config.toml
n_layer = 14
d_model = 96
n_head = 2
vocab_size = 935
rope_fraction = 0.5
qk_norm = false
bias = "none"
init_std_qkv = 0.0631
init_std_o = 0.0
init_std_down = 0.0
warmup_steps = 200
decay_fraction = 0.826
seq_len = 1024
doc_mask = false
Each number is 500 + 50 x the weight over its row's rms, rounded and kept within 0 to 999. Layers, rows and columns count from 0. Numbers have three digits each. The size before them is the row's rms in percent of the matrix's.

# layer 9 MLP down (transposed), 576x96, rms 0.217, rows 459-531, columns 0-95
095:542369453538371483528458529555487615465467535503537515520419569471530522523496516499573509560487430502540519470563456535421548545533529435500534498527529479514447434578480535517483420483450599547402486451480568519495504576533560465423580507591469489472545494419552540420501460508571520460
088:442557570495552512400440494430580507556532574497539516565513493449598437548620429512561409519526497457448483458464528468502441537515485494564496452510431519555474452399426487489549599488526466487447592417469477510515495520539564502508584617499474570571462533474568475502459507520468544494
093:389563629486516547459487584564477491419569508502504467453416488504514629439566459535513531431482518478472540461514437495508451534503378554557561533503598541521493471549421567505505526525543521488396526566488480539585499476378454557490506565516495464537504544503539487452530466557466511467
099:496524454498450547459589478491499442487518496498509439529524434408457567607481433485541452511453488477459511476512470475523498474558528547513511447565472501496460524517451400497438468535437530463612473490437511471524579485391483503550525683440572511479497518436531494462368553606509460500
108:534524480531524522519512528473497559594499476475473416442517529544488442682529671485541413508523448465491515424475524603622461462509450469503455481498470454527460534536506399509508515456494426512466460465510453478607513584446512493487489559614520515502444475512471524465512530527511530454
110:433508442509508470469557480526506560518484476542543504496551538586546495524465554488560482529534459474577472558511455503438402492514529467476351434587465470567393501527552454499508575513438518485490451439555470499485486544624491524448524499407593614497408523471588544465490504577493459442
096:431556502596490531454429430529488467445515484607456497520493495522443572460484527470499506599446458534540561523518533511463527517553492505419425468505389467553500536479555550486575455487485386597584513503482551453553449622407473456563492500501559462425488445546407529508444442473491532520
103:536471421488561490476520562536511536483463474492455509488431441614569583494491542482543505531481498526482542504465529404447511496468586536585506463512422553480436513422490484513491560476423490513413523410496513506570412576471634520504548465425435535535524619570471531514548464430409551476
107:523593458446567371481459471496530442502442519585576534568498540523531448439513495493551403477467535602560492488476470525480426552541457525516533555567409459533529471533512584502449442547525434565472523487492521470340545574438450479549493504479476499504465426517554484467588493452472551555
111:489536479477613524597420445571508555525470591516487478524418517560484435518531423499500519442417503403460510554485579373441483454427488438541569427447499515509537482544504559499571496509495505518599532479469525555531549418501425473432565514463562453531530440595499463477498459484489575529
089:504558560474478513495470474494519449451588411531533551542573496494511546558560588542471492562533558465471456526433483496497428453546572484590532484489529476458534466493470566414455439509448480510421470498673583499430563547493377462462496490515468517536496461594443507438488542506523524608
095:478535428558459478424523455570561398460512510487474442508495541427485470550522515504486515507419447579535512489487415532521633510510488559442589487543515429476519576468518502415382504467469479590467450482548513501465530404595517568542473522442586481554512529471494574502430450593475560518
101:465435480519408474507492434526471445574526458401477454552478494478467562411520491565483435424566499535588576473433461370471520427555565451563482546522491466450547513442548476519521590530506541405549473475407486439422440495566500474528451492524544602531477469467569497480523467484486493585
092:512417498503416537525561487584518532492525486515550490517491519485624573489514580472528534528431526567551489538392484536486411392434473505477425406487479502416526505469441459443560523493493478480398538530533550529500392547497415490539422542444560466497524510441511549516499491348509488506
087:520527540550523565450441410474463516524421499513633438427456457492434444542518461510524419465434484473394500498511517526598514494531530435512534556536507434536475473590490516529501446513540499539573489499514604541575545494529460385488505407479541468449473574472473558513539402426398486488
105:519503507486431545387518568418493484470508542518516520597450459565486473525433504513483522535545486473497512540491560570523544571522492525486506499542455421555515532533538472622493536451465582487480446417629496427531532540516470481517440425438489571514387571465501469430530580620489408498
103:517463493533397471549452485536551445464366518526438489516433454439521420461452547506552512468554495509463530427567516486534488490532440423510485514563565627539475420485525468512505446551475486453546620534503513608551462452448501483480514614537444539505622529487501491538514472552483404461
105:518472491572540517480520469531608522591487441519519498420498479535502563491453466491469468557450488524527451542447484453541456533546544599522445522460462504476541576544516388540459410452444552466572546604496537489496404534453486470516451475549465524419642492525501489574572484408437578444
106:599461493511541494542482487481532470554448510506450526483506475549503515540597503517520438479500543427516504509432423511532517426440512455480598585482411455473452560530552541420485444585424369439539539495477558440552526530463442513485500507573595476361458464543552520529466569512503412555
093:462511534537463487436476571455535511485496551536547464486609440404614442487477398557500497502562540532464580547458504491487438371475547535559502467518526589417561506552494602495591483531520470547538487490483472560552508509462399499602495488428577447477485547452398489469512477472472515495
099:528499557584445605511544427489502420497483428526470515565467486475442506531497551489636458455463514527483474479484377545520524498511437427533562608496488472644494521469450464464529499515564490584538483561468508513536462466537434488512467367413527438444530474496410542547520493483547456522
110:463495514409417475506408618433519540589496596531489488490513475431559439371447450510481592454521416507458530498516573583471441537565454537497514489463519528527491495534471488465563514550548525500435434599485491459571520493472497538501514504547545441536491430552498616448455505533460438418
106:465477490385489449527554494499543520480587506521528418464431532521492468531486404556472540510474484480600454492529502450539522515613533521472381464502495491476566529431487540518494500408512479441494356390493417468447458542506522560549592496496503524395616485457518531495526492511416512548
111:496516494485487435465505536486541529452495431510531483548442439588489376512556487532488456546509465508559421554531489465475597429543516514509508471516478483501577400590506459513507480506653437518443562522401486520396442555528545542445594490467543506445515523488486514639444433463536463484
109:481498548450606579482473485584514440563446522512431435527447489518475545478479558489472494437484575549506524546479533511463496497582516443551527471502450479518445508574459549394551560571605444529423482469480410510486552526444470513392414421470397522485540465431433473557530557540564545545
095:527511446408510526465555366433442510541493462473551480482465439601546471524422511516440580549474519499526524468522456538512482545567468532420429518479454449483377510590498515610520430484481569414426474509459543459574553583507491489482478467518523488456543541513545408486536484409553461433
106:392397488534452555466567469582445486434414550552573393486460450548532491579518565502427517434484454532425548528466448495486456641590511386535509484483485528484593516502490522491513502528493510487535541554613445487500577525426542492478522474509462462532513465552571513504513528452443544511
098:541475511506533470609493484590493521432386474571477536448503571481453413500503447517460356476451517416594543495458517514586528425503500544437494554509468489496511527403454550464526525527499546419568485566442427535549425502555489514433546534422474447469498487511552554462533535512614523504
096:469502579495487581540448470497538536513487619565496519546524461517488468546514549518500479582479530376504477466571505485550560548530480462539398530514448603436461460579560406536574477483493523442479569567397561433424524515447535490440604505467488479500540555573503568468478583476512512555
107:589564472592411432500477516500439462460551535504491530526569560517503428507571500465413489432540465508524529648502450513516458592476523473478497522588465460495428475361539449540548558500480572505501564566467537368492477451509473476524540504468474493603426492510583501529465470483515527543
106:507587481550514543509489461456518402432408581514494581525544564520465440426518475593393504571523510408515448455479484464431499468442571543553491535559541484572455521545518491489567593481476510474515502496461394448543463512549464458479517519505456462503543394408550421509390467562506466505
086:564649627529437495521547392517514460517521443468466568536535455500547551404567409495444468451551477600513541500461501548385449490457463438484469530516391447486552457445474512513476556529500501614531489442500481481537508487433532515571483501559501541596512556483476519498520562529494506489
117:489432494559525444533439458588493484505476454494516525571616453524676520444447486433479461542485476547486501535564393509423438388574539563533525659400470523480484494513459489484523500453463409420492492473462525481470481462520513508510506501588446471483524458501496543502483546477501494446
106:499564561529349504519525488531489478524536563487532467471479468576471484508516453500480413481462504438589571451522555510430466443577506471486487503501514547436558504487454594437599452513514445492432535552445503483571470504441451505550409448582360474542550464612500520434556477439488467520
093:510631545447542532534532457522444490566471494454533557507494650520558542549525510550543602473459434453570485569498503518500544469514392482465463377498507567547464517543556558411494408441499524558437515442467553487531503517524541530489562512447498473519482515512541635461447513482526522583
099:538574511523567442485485440409496405502578519504523511532524482496512435546458573490477543530584507495444394521508422409429448517496551557553567550634553547499588549511519547570467584484484484446502567501507498538598522488487462486526435496580495520476544506488563508456551505374560521439
100:512488426450516463564492448601544400467614537486564560464489420491411532544492563516559464523553406449582527567470508524384536583545506516596500484578517468516542470445409464511514500506483557453534480457537422483601561446497528489572462503547523488511475562446467504478437490539471486428
100:530496535435513455511534479464509569559500507579529454424521473492498483477585559445517579495487433411502457554449459437485433487579601535515521428417501490498377517562495450568584505556484488460417564464431430455384453513490440523515592501512534533501585500494491520408473480552572507457
100:472518583478451642499499465430508528483489483453568497423422535428478537520462469487483450502472481432402494417458461564563555372635524487473532490558617511618493470423490525438511531530550496417546487556537460530459506503498517484521532476527546508511503578425579447540482507476486476480
103:463457586509456427460531522523502483446477462514531503469542479435523499423588504566454409557529472412457576509541438428629515414530555544510521486474527472434551506429549528480484564493529473505505507417491477568427565461523549393484557492480454543463571510445504491587537370584495482538
100:427482501525508487483571614552529477549429439461459557475445503468461414499566431543518544524400435565514434439470534482532516491469490554493551423557464436585519455494427517421421465521478473435584506541527488543513466491478543385528461574519438448567466524568579476510442557584452546479
096:508488557395521598501457538476585450504503520491443422588513428509496539483525682487572516480445522507490505489469539490532506493506574557485415502430487536504531525531466482539478523432457544462486487541496464405456480462459425396488563439478518479454536583451527576435426448450500510387
090:539488518536487380587458491559482444441515390500442503446513486571500403575574514471373540483480439473543482600543494543519486504511479419511525566437466478500563570464539450448502518473512450512506498477497429515480562459548624476526424469565476484529489529411508492571478396494588473539
093:490539592384557484507496486512531490507495506444539517483498505516466509476481433518579524541523482516467502482529500478569558456534478348535448495420564539506439555553490503455503478595436526511524538528440492509660470502510426479551401508449509419580390592567453445593547486521504489474
102:444511463481476602541537491519460493459524464481540524536459415374520446541461501422505559499488548548439517498580507518406412473494551531446552482477412389557463463460486451571482494542511580544512562516492494503565485504519585497508539545434544516467383432453435506524665519484511487492
101:433452451558555545499396512503488431562478397563456457507459468503451364511475480480444530542531537566529387482567552491491518507463520517541408495458562572588501495450547464632544440542534505439586528520538472506580513511453403540527507565529432486516550498442541519534524575527497488491
110:461497563413529533396528480554516570549495579432533411458469516508505524488446464516518469494617606473461610461511465473573579536462545458468504420490453532529437401519514458449559564492562418462457432525470455433510426589461481494505520533594478477436485520517469549480534496520454584540
095:506465510444535425518526458492534567554537525502517493387457530558480513503552540515529474477540568443330494572471525582537577439447533456510460472477519565521495558496464539564451531544491484473594514536477573374428447431528458474488486533542452486609484474466481427494569494402482574540
094:496478431568412536525559485493499457530519543463512526502484626541492479479544428444613536389463377490508511547514452546449429497504496464507433463558492454449438495486471443526445494458494526532498448508391492483621444508446461503529383515501513454515538461419508428367566491487500482483
095:559524470525613491437571455532552419419547621500531479586462456480546450521560474515450458533553497470500490453509476484513551546468509467517530567573524504441458576494447462477497540447491424509569618544453446544445498581488498505625576509497523478481474508408522459407459547572416463497
098:502497507446483446537431598517515496520376554472546530541454528470541513525541551484503478521567437421507625502390521567530388493505526529605500456469514500475427428526523469508536501488508477527442563542513451558529575419467484448496428582454398554537628489454522479528491428491468498462
095:454438504402461408527518469530494400472580557530514515536518532543407546372428581522568480492393521588461572500508458485527493520484461370499472524519489344459558491488482475498382509533515482516469574544498518536513538467570529543525469474454520569527488547470543499496526528531555548471
109:620561511405528432503560487513463493436503485513500475404555418508429447539548507464475469438548602492538555486465588431480534434481559528566464491643582467537463462466465475525439535514479545565487474494513537481493606421524474520474434503522511515521576456429551467500565525581570534456
099:467499489634517505449472526546514491505464516370533529530540491353563503538525535470537498467462446469453431433476477545479523567555519590468551535501507491541540470420531440547406401479508414405457486589507534551481507476479570461420451502522450473546509497565558451581500461486487581556
100:516467526491512452557433518572521536498448595455472493422452530568457510482439588490568517393466443491566483534429422613464526485403485511536428433541524535564491473446494566494548561518417500448482550597523441492478406533497513613479549534473508538539449489478450523530517517505514373545
099:413507468515495430442484475541502555487530439484426442542520434485430452513519483449488491554491511543570522523385500549513574508531483527412421481500536425467541450479563451520625500549487571594535522494527488533468435557470521510511542402556562637539534560581490515507477487462460367518
105:535542571468405468421420502482534484520482566440425462443504426466454424502495542450562489472438523446466514498453511558550574373537565489589522466525544528495437551577496583507482468548484506392579451561524530436526517459606534438560502468456589530554421521560478487469448504511457509492
080:524512579354606478497508453472438500439461514463503446454502561470567597571468524499521626520451496484499619508562553497485527538600534497492449503494536481497515568619501380460420481543533458460510471539443584527465544452524484517516495439450500475492460477454469577542493586496546479494
109:528521493457531461492526506490571579510490555474592497421524468447616518485501447492520488550477534435386374504557512490501419594450529581508527493409530505486444537453460481430551461435569518502439484545566535445519548512471498489462537435559448492484434505496508592454439463624432496419
110:505468573507432466512597449464514533430565439516484524451478424503467562501467469575668500475602466535524487553474475610461483479423526511475502438567543638502535547496442507539485397484420550519483466464521480504481512481483460518602555479430510549475553513486489570511553521490478397474
105:522383462569497528473522459594501546541444541476595586427495604492514592510438535493474504473578482455577497446539507509460489551482474471495506499528429496491410378451610561646546523487496484490487534447424554516446491515475507492555479479503508528485489529516558518472436519505515581382
101:403554508500454513565424492475493546493494582467512508448450461553492435440516411463492463464456411532593517526510518430520447567470494532504484433615527491608479646449437477477531463472481550529449341545484512457571486510520556480417564558493492552487535492474498550507558490470512535438
108:395465460474430434491537534561482485559575477548510553504547511615509414530480481456593533529419520553404576432532457523490431569503476521543564530483493505433474451516488519494585483437486490512520439457464512428468458525560450465564424571475469527631528434631460515454527468493489476509
102:457463528553466514478482590473473465593497542466495468564427554550501483593504487502477527527496628579428503435491602406487542537510551480637527586447537455505505515509485451482510510462520530504591494480639501470572544569515544503461461592525502503469534475400464481518505459549579438473
106:565359518525524449577454568521450518569471594483466495486514410558493499475474552536456558485461525493504420508458511513541516504470606452512471511507510464507550397547450498486607492385456590505451529471503556493546553518457423493585539427504502528616490513428467430576517527524445536552
102:499511489545511492419509511632459476454457487561590571516493579505567576463505464515438477494549593487473447478466484462524446526473505555525510435564455522449512510572546516509504471532431461473492562479505348567501513465655444509553507558540492498456590597488467524417467478404485490468
095:485541491489464429461432562530528570548587384427516583473466525495364529495454513486536540488476443520500503504448524566384464451566506407524504469409446507486503531495579431548508479477513548564487485423454494546491582449530554486526484498509476559434460445499501484563540437638587507519
107:456591422509462444491447509512524434477522535511449500425481513571500453459520498628537438509520497511454449564581509466341416471519474512583518506483512507536551536475450488493521502488382568497538445534467480487490518437328549508509449466554456561555427463460471516488558473486513584540
106:507477501451443420462562446590507439539531501491580491529515477494518426521512511614478423502526540440464507576536437484538413442516537422439535473562414514523497593617514471471507514452484477591424546551498557614425455497560504520501475544488555499593551499453460533409507551492565484555
091:528455469471523474532489554481513565493495470400478455545481421445594508512483431374490457498490453503517566563511525549511461532452563536505521534503500431577509465485374532531602492495581556485436421524498532527501493573476514536457535452540448590472632553436494498472460590563572449419
098:518381528512514601496483516516524462549582504468442514537524480539541473510577532576439499532492558559479465502507625586443513486440423615484454555516503500410499415455477484518505526428506556466492564526451497457452527469564552500603495435480450401506510551425433421595510497440518499461
104:409467494438424450453531492477475555401565462497522499384474417583555521459522509553567487572509590511512523547364501462457550462491466480517489553437443500537438515525453418501572610492439476498529521502476557503468497452519437517556525576487570544572564484518414549545461514448421487475
101:454388458659466513485497500479460567537484466527550519529521436483450527423458506449519463532574531484591501448463530483431449499642515466547514483477496366461512535505583518539482446423490498505515540560581514497465468565490519456531521451554470506485513545475547355441471476556475473421
# layer 9 MLP up, 576x96, rms 0.222, rows 460-531, columns 0-95
086:471540470498453557584578558491504478485521474481395473513526479487497524408499536560516582506466470462564600599478507403442569485531439556418528544538610486465546480590584533495457518529430488483521467578518467530470559450557451527485538473556573438430562503435474565509489555461557404496
097:500548433460454353514491535462479497435490472525513587453524497517559467494497477466501524586506535366420475556419620467529532523581496553382519528475390487483478503611540546494469457507471499507495482527495513498446490461496504565490426397536396564498474444531493448501507418549479540470
102:525459455565439508529562420466441511498394514484431539510511549524493490418527451466541513444468508525542535580487457494529478413429540501499520529480463360535609496492598544503575561553555539440535512438477441452507446447493469491456434518553464429495456508551558542566437430382549528438
105:574562478528585481468483408546457482529568517446443538462581437497524376480576552502536613490564496514489523489521505549582606484467413481480496476450517544474515535385482543470497427432510419454449477465519516448536380461503496533497403500517477435447519425526540479523480500443529475585
104:495565567462444411511499547498487660521502516504549573496565493601491425468605529549439546543555569504455503453539497468452454499467517359415497516533502450480468483542464445545506528516562489486467589594474486412425496418503504444540452507544462520487434538486499461470513484555584507563
095:505510506362510435523471401513470511502484515373520537522508555476498459508486475447538435506442466467454555508466494451425527460443559586493584554500557510441409451520449515512510533569535481517435506415563440440435498530565450568472564473574438493500551535485590562578418496466605480504
101:479502516573418459525477393511576457457572524441438560420540575463465512542473589459466437467533574548481534520430393490554523501428465402543506468418467486469459477428530584564437504540510452551500559529549485487464469486497628537538462512560487574529436485497443537435533507541496443562
104:539553473508484554536476488475488473478492461533520561484526509518425422441516441379452467579535555488473547544534534584469452575507507470443457548495594572518498442587430543482471540587500470469434490535496506405477454393513591500508464490581466455391443503496565460550533458502430603422
109:484448512585505499539537486511477563544562546539495501547541507530489471501508522507495579499520505399591529457550518376552546476611551503498538459459461545500457430514534397564504460489554478513472452517517468455506557580461480506633594468373549493415538449490489492416526425516557516601
094:539463434550535438508578534468448507464413534473421563513504585479537560497458503483435541482485440490464507473557460530498515553397521450450479431486433563490424485538452495544491588460566526439492592512419479444529487482554530568499449564413622446503488405463484534431540592561533505428
106:486485519610507452476533430525514532427496554547520560512543534555546477501443516471419441529470501528539505474576527465492509491437468518454345527526455574502462522475462477547598435543440450427459463523403495533408390515463506601454532486505477565401455478483527426494500626521503544522
101:526516618398521469464472576477443491444518461464468526604544456517522516544537517529544460588537488492571438443517563471496613492508492553520464436406473579494436476515479494483528446460535506521531561532635579492502510553619452491443496436427524504561460505474514478443440484457520612541
093:482551465488427493425479578499474524451522498469444558579527480474469503543568510482628562436550451454550458457506528555497501586488458443519545468533548586498515531418507452506451440433604556539566556571497489491419534383593589486425447505521533517449541483473512557460412529517563469534
090:474503559402490498617515548470507487492545470411432557572552569525594552521433448533507531471517576501489533413593573489440503610522475551478550475520481455597470578455538506440504470532559483531488472557511476454526521598418542544505452478451522426539551492509564476385520540493548560485
107:502453497384480505495477565460449557552476534535495550505460524553536507500446508437523453493402545383524493597601504379584513437457516546592456529544524561529472474529503488501493516469454455525451519484512452549576545456457503497528412556519562575476606530518522502526502596436553451606
103:428481457502476461500564525496508541440484526495483562523561499556476637475505489457431425579506528501494390467499523431563522445435501415424517547483559494489457616435493555502417536558425454550518482553472487555486550619560529544518368469446476490470438432577518514473558477500496471487
114:482493397540489492566511546535519498624466486552471533481463466557494545435489496463410529471454426481345526524581457554545568523404580543409479519582523417486511501490495589490501541517534597505529544527547576525456520606504457487531465443526541546438467451451564516559488531478489470556
100:482513477554424487557481512592541567512532478473483495472511490528436509470528570553509504417443525484519521442542480459485521538476513596479503526462507436540526546528516490425554489576624398555622506397456518592564479535555515510405585498477509545435562546446391455479447544462523423450
094:550538473544533477440545517507483516588518480544423546460538462555478489477481585389483483488483446441517470565530540520488544464482506488429416485470502505466508481599536425469563502490487470431556524642466501518514446464514556528464579334490539617515461593525494529539485519443596506427
099:535541430472475481426554518486523573541457534548537534413500461527499604458544486550448515531441428549534451432449546537418522432563537600538435504529400545524538493472561535525507604487487487435439517516508511567485555412479592550479514423515525602401476581493491466511475485503507605519
099:453494571417547617494482402527523540496498372475524515517653554534486509525459481524516474493440572474533548486447543556507495477464472510487503581504427482455489430483513527529505492543443470454517591402451456495466482460536532506479491418560467501464545564428501446448559399410472386470
105:538437475463514496473589538410506556545507528536480583504557455483561466499476622524496436470465517511446472481485498451559494467488483512523548522533547509489326443592508438442531524519597466587424593633477506463514493484540601520444455467526495472583501518504503479439406512476512510446
108:482472514530443549515513464507546476491439454545472396492580605522485575417539513462485479565602443522554532453585546487530472541540466483488504541514525570484471445502497544433519386518603486462484494525431463506495584490555482590588516443482407563400397509504519561539527575441504441507
110:503521516484545465409471477492545506525515509506580498498488539452557538538415555466443502570502491420501463436536427496563635535549541524474476514403486469555557457487405418480511641497557523491509507492373497570470450510494508442405484439484484575559534543467454385529514588478497506532
100:493444587466543508521473523593498553543435575501535485573527540462567515549474370510455497439450470532458440519501486577506542463564502510480424405556487619546469525551567482420567478483550456526436574447525527468532494491492447561447501400562504515475545457546549507441451461630454526501
096:485553559523505372482420515438432515549537508500421502537571537480480541532598499475532434489454501417470481487534528498513372526482484575494384469491530503479499516439454574492433537459456571460394468486415530556594498511557481512516478588445496549471478564434506526520539462537635504534
096:466583488491440501558557448573476511490490433440416387575578456473535526477596425425520618462526497585541591470567445498528462499492495400482495497482467503487565477541464540469406459500533502503462523489537604492492543459433496538554440525484504510427522644536513460457446458477528504525
100:497545473544482496465569498384493548556513413455411564468552535456522290546486513449552581543456593596541525568503450481436508494487551512500553451516503506547479470466415565450499488489491464501485564527462433516416526485533593536534475512540437471534554477467501443552469449530484553488
105:526536547451543585588526437536610527466594460546498478527464488458523497458459496500535488479527583456579548476514570538522540454497496470507485511528533602472552489556503483481454544535599551528479435443517497565548554582566512557469432419580525468432534610451484484453531592457488364499
105:526433594466471576562577558539481460531570465371508514543504473419530519513491492442594481443494473497484480601588453520491577565482427567461637422420476506474513566486516497542466526483520436509420493431554424560530507516447484525538410516530517558517491476525478539501565512454438475561
092:549392374540533552494592633482495505460517528480489405505487525435504431587532517479557539491512567493453534505472512446534509566559545547490490392428578495506498499494548501468519515535557496465419527558569515411528502529546470585521548493512424438507533397557491507558444398462481538525
107:476478523538479611594520473477574546581375566496576513619504543510500507553444542544490458519563403436549444544541451464486448455463469489411469497405506437421469502517464556495489470609554511450412463489473446479483515529504496477488529574511475527552406468511487507611499520569503468522
101:447481566467540490421558447444421456520448511558466491594477473458531556496461486583464513524532459564468482371489465419522480466485535501540466473464495443502514547431395511524499556491519551562501444506490380522389526444623448612464535504501466536471574551489468520514472571597494509446
102:536478550495550466462428491567539483592541412569476461607543440579476439522448540489571425474498541517452556468481520509457530539520450468422499591514480479535456524487464556499431485507539459478547576426564541586553559479429544511478451378499431562469433477578501447510461564562514421554
096:457490530505547540525484485327492483456464512498452530591483549533534418524465496577613471579419484482514481596503422574415588492567446507446469444495492484507533458479386467484553491574496457484446518598497440505531543506530549509515466473540511454438472499524442476489445623530500470552
099:634509510557445441573499592487493507553507493458500562477506593482571501478555503458450527546507525460554476564496503443573504444502508505488482503614470457464424518559519513561518538509434543496525456413365549537444493457532508533476493450531530497316498420508492545493463476486603500444
101:539486513449435439540606493463517639465505528467501583408516481424479508406506534541506482490559458554440438518556549473500527538492543476502553532474579455491515439385502560470528432527586480402543569581566524448489441418497488475513512466538511444460440518461433546481546487588409526504
101:532499417511541444543576593424468393500505452485531539488474608498530457482434482500412462466513435616501504486593459471506543397417542531497517470521465572546531613507423467544452455568466471445518474544508461481523487468520508428456419597465514506461498533477568558448499548501592454483
108:474507565488475453531491502486461517522573479502512466562536555483595493548459500442535480376534452481441495492550539558556562572524481436492526558406541454440529571498470470516483511590429487530542513475498377467496569661564540458520534501415557456545571504552481578495425432519420499472
102:551530472444552501547484465488461515467534501590458518436524505500527548555396506514497514529507590398489519526512473506464482410462485620551337410459530458542480504513492459482549576514573564505467539595504590494523499524547453503507547526522569508452502437516440659501551493472571527524
095:481494622452520503567492544541446435518479484541467433393509498454525592490529469486439495473507510492506536540560486597589533532506472439507648387450373479560519490492440460456552447503528492525490576423420481509553500519536481565532447526551478429499541463517484495506584497515480472618
101:462542484522470574504602410478529585560387462468559528590483575472504570431472500502536396514466541452439480529500526555552480545501513515393592514533495535494444490563525553541416616536423496437517531399514500457502453509489487585465568530434533569469462519596476503512485528482481517535
103:545468413581523476522483470465567483478427489542481508530623539460449459529487576517427483413513594527467512576494488566467480508475494516398537496556470410454467446520562544536499576436568465494498501496500380492446519497486542466442613512516499504380521570371514473410480498491503459511
098:602532533527499509550507544520400527546402448460525530476620470487628443448456515448482527479511484592522492530443512472483489492483400516523481509459462478556555540494510547501493457515477493501368459511490545594586527442467536475479485545596555521396490466580559575557559474447474455571
098:523493556451420420486494464525457493518537525421494513483486574449388447494529472538443555498525388556471517481410564504479594546492551518489552425489422383538529550439490549425492567488421500547515502520530496495548513547562568571488509474488530535529434464517554471456449555519608551371
104:569561540547463495524474399523603462494410445469516470584455522578514530451527576479458534579553520481519516535455498414492443462439488580443463531489458517476523451501465490624513558526398539557486569565452416516404476450576587483473604478459507489512543546441495478543504568488508446484
100:400592541518516432574487569490447566534449517544487567422508444448436455522453556451477467441548540575496453564518507445491495514495582492566532493512553573541403421482516589477481506618584531542424518534524604511522555468556571563546446489469439509478566472473503505569474489450501453448
100:524529485487525450469444495390512453521527601508439474471558492463542489558583587504542519517550578449496431476601471489466600533595543619468566489503472567471419537519571514433425537528557592410502496451537525489542559510461499484467552488504457483446440510455558436578502565426475498483
102:491472564475509518410445523493567510446493563528502492455443471484521478426437495470509536605456411456408486507530520377456599587514464442483462599522434461542482506522633528507492568507527497473463546456517506535449519517528562482492492473509440489466584643506454464613528563501553515469
100:503511506497487602417553485541494435532546517568464512432511551461520510519467484504470489538448494652463412511622510547482563430466452500430526550438472503510574573487527498467487566500541518547500454564439533498485442526431490565417463425475490446556358544543449494430445576475452551514
092:573436440526417473381646437562588515590473478553606433509526476504509463545501516496426495523458430475614390473503502518505491489557526550478439544499440526542512508465485552404523578545484610473477511458485535577498505509472465522569500544546569463458493468413502517496489534472491492520
097:487435511565460521496547490474536419564491472451439437586474617455614597459494494506546544518537472546445504481583428525478537532564469511455555524419565475456515533558510514432460467503470503525447496488509337450502418434465435538517487416555519540466451569534434563496465483569516509550
103:515526569453450581583561488449483484458558419545476490492496580573529471457466423533468501446489474564526527530511511449565513503480499396555345473401494524502424537480543519489645520519462518532518513526432549367529474522568458586536595492519491548459434480510472537510494476494513441461
102:626540532487521501510528555606508418571520499485463460493533533475484468573516472468516573516510564585538584435570542489428570505535537381389501567516482487471541500593531471471402572550514520505489504435475513506538527507563467525429434507578540368493507453418436528542498519521483520536
093:542539425540512471514549493452560561440524617456441556381549536512546539501491465518554495526560505525494447471483502470477461541440642480472547509462473466531504506514444556470414457552519520490392596498446442459512483402382596448534459558504579429531523494466496549482515554566471512453
103:450531510444538574441493520432412338483482484500467548610489490503553492460430504552476477492448540593578456524477505502499601487496463447443525552439501564577454506553472442431509543544510467455436499430553528511406504503514506500485445480512515603451422584495484502444499580475559503599
096:455553484567406599543497479519543467515572516519432495497525497474449445497465497524478435578503428591512491542444536515461605520466538433472487513530509509515506533500576480527437553446347602511489494432470437426480490584483528447501560515636486617493516542478498450472525403517522469466
111:478440501459407534477500535476497376474414602458516531498573522560497488506472413449381470547464429528461572541539455531493509474477476472478474480526511477568419451471463463472472412543585472571522523479444460531501540431582479493511543514580430527525434566441504580479589527608513542557
106:550537539489414466448412518475457543473439534491512480469575509559472382551517515534473545529512583517487523507460439482508540462508507503528545540354538505544510483472537539500427548560582448565429502485472487563474559606397430592525551452608501500440542596504501511406566494521470519521
105:435548573476521488513515444548486533494476618531455491522532439657524525534522414549510424509480521491417467598517457559496523553454511447410493520481529482540579596554513483494487623500480433556572593502520455496451499448472489526487477420522514492545404573439455534466421451494538480533
099:555444578452489503564534533590485412487543422453534538565512590474428570553536501471498447547563544531548609487523502471527553447529554445498453623498492527491465409463525546487506479530491377476524449449512347531497467490443503501481392490562480483488437590461544523501476461503496526460
102:505505502520536461500495573468474496568483462579464539516573574495488353461508525498489389556462446511393553554487467449551518596512601403484476587550497420482433475475538516408490427458482571511514548456503489458536546468560478498583528485407493530410500481509517476573554541572448503517
104:536474509509526517421498439511386469448509555544521531456532452616522507503435516479366398470489499602507512540546524605494526480585505519505497413460496366476548515534547446484546436521478497494568511507507472488529500547552510537559526523597486471412383501482437498417572486540516444487
105:623439426502483460482433564588499508502501425418458473514483477529589494487380500439532454387440539507446484477621467502473552482484488521433411481462499537463449597553508522477518551526488510433400532463566458556477517538575532527469506554444457508478459577538531540494408509438482544524
092:529503512523416487475375519457542606482449575426470396566543525514494460435517464532444479509578536475522457455538554565561475464545498517466455505470446481493495498483491504465523442486530494420391432568410541575581542564436423462461572543496529446473440488455462489476433540612480445457
097:458395605481528512510511498562420539606487526613390537602537511485542469543497473453553498460550453500473460534428518557530512477464514415435503561527489510552468533477467491506496513464478480515469489528533568342458514501533402426531539456433459457471507473517388523596511524441536546487
099:432326479539562504456400507528529547549455462509569506458465521462469487470504459413449501611472421572508491510537457434539466362592511442452538514406454508493487504521469507415579510563519507493504544500519573413547435499568438463543537519498508529486539431487459476559556504498484463486
102:484478535568529469419458536561478400534474425535480522516600555591516515471480532446444502536431458554475523524494500495485559578472529553492508559427534476507481472434565465481502514468466563504608487466478485562521450551551597550501507590489500640496412505634540519507474450480404451434
102:490390455511451554537511467526464454544545574588452440479568518531479535485627588561520496545483505508411451501507501542475536482566455564494457460507544523439548580567527595492372497479497546499475494472455545477570537463555479542461518515446522439542485568573489440423435487408556594474
095:477472521459454450483537517436467517512467604508479447489558594510487358466505488561563510474446445481579403502459509569519521431491446442520564448480595504532554537503553545393421522446559514617484505556523443447518482460433483557544472577480606552461466493507549583481469539500480518450
098:465541536466423512543433471539541406475477564478550392437480617480472461516584477547523418524498518556506400389509508568564491459516497571451508469492502501578538388462543549514440481488618504488512526554535452488526445514456584502481525397511526567490580548535499461526502475445524537581
090:479588597468548494552604440447499480475533544418527532510518518532571511591586441599395499501483426538594456554515545480522468494463567518505391525519523567550386445450467498398493477503464468503449479496539533465543469541530437478501544501483435525445488482517435578544415468480471524571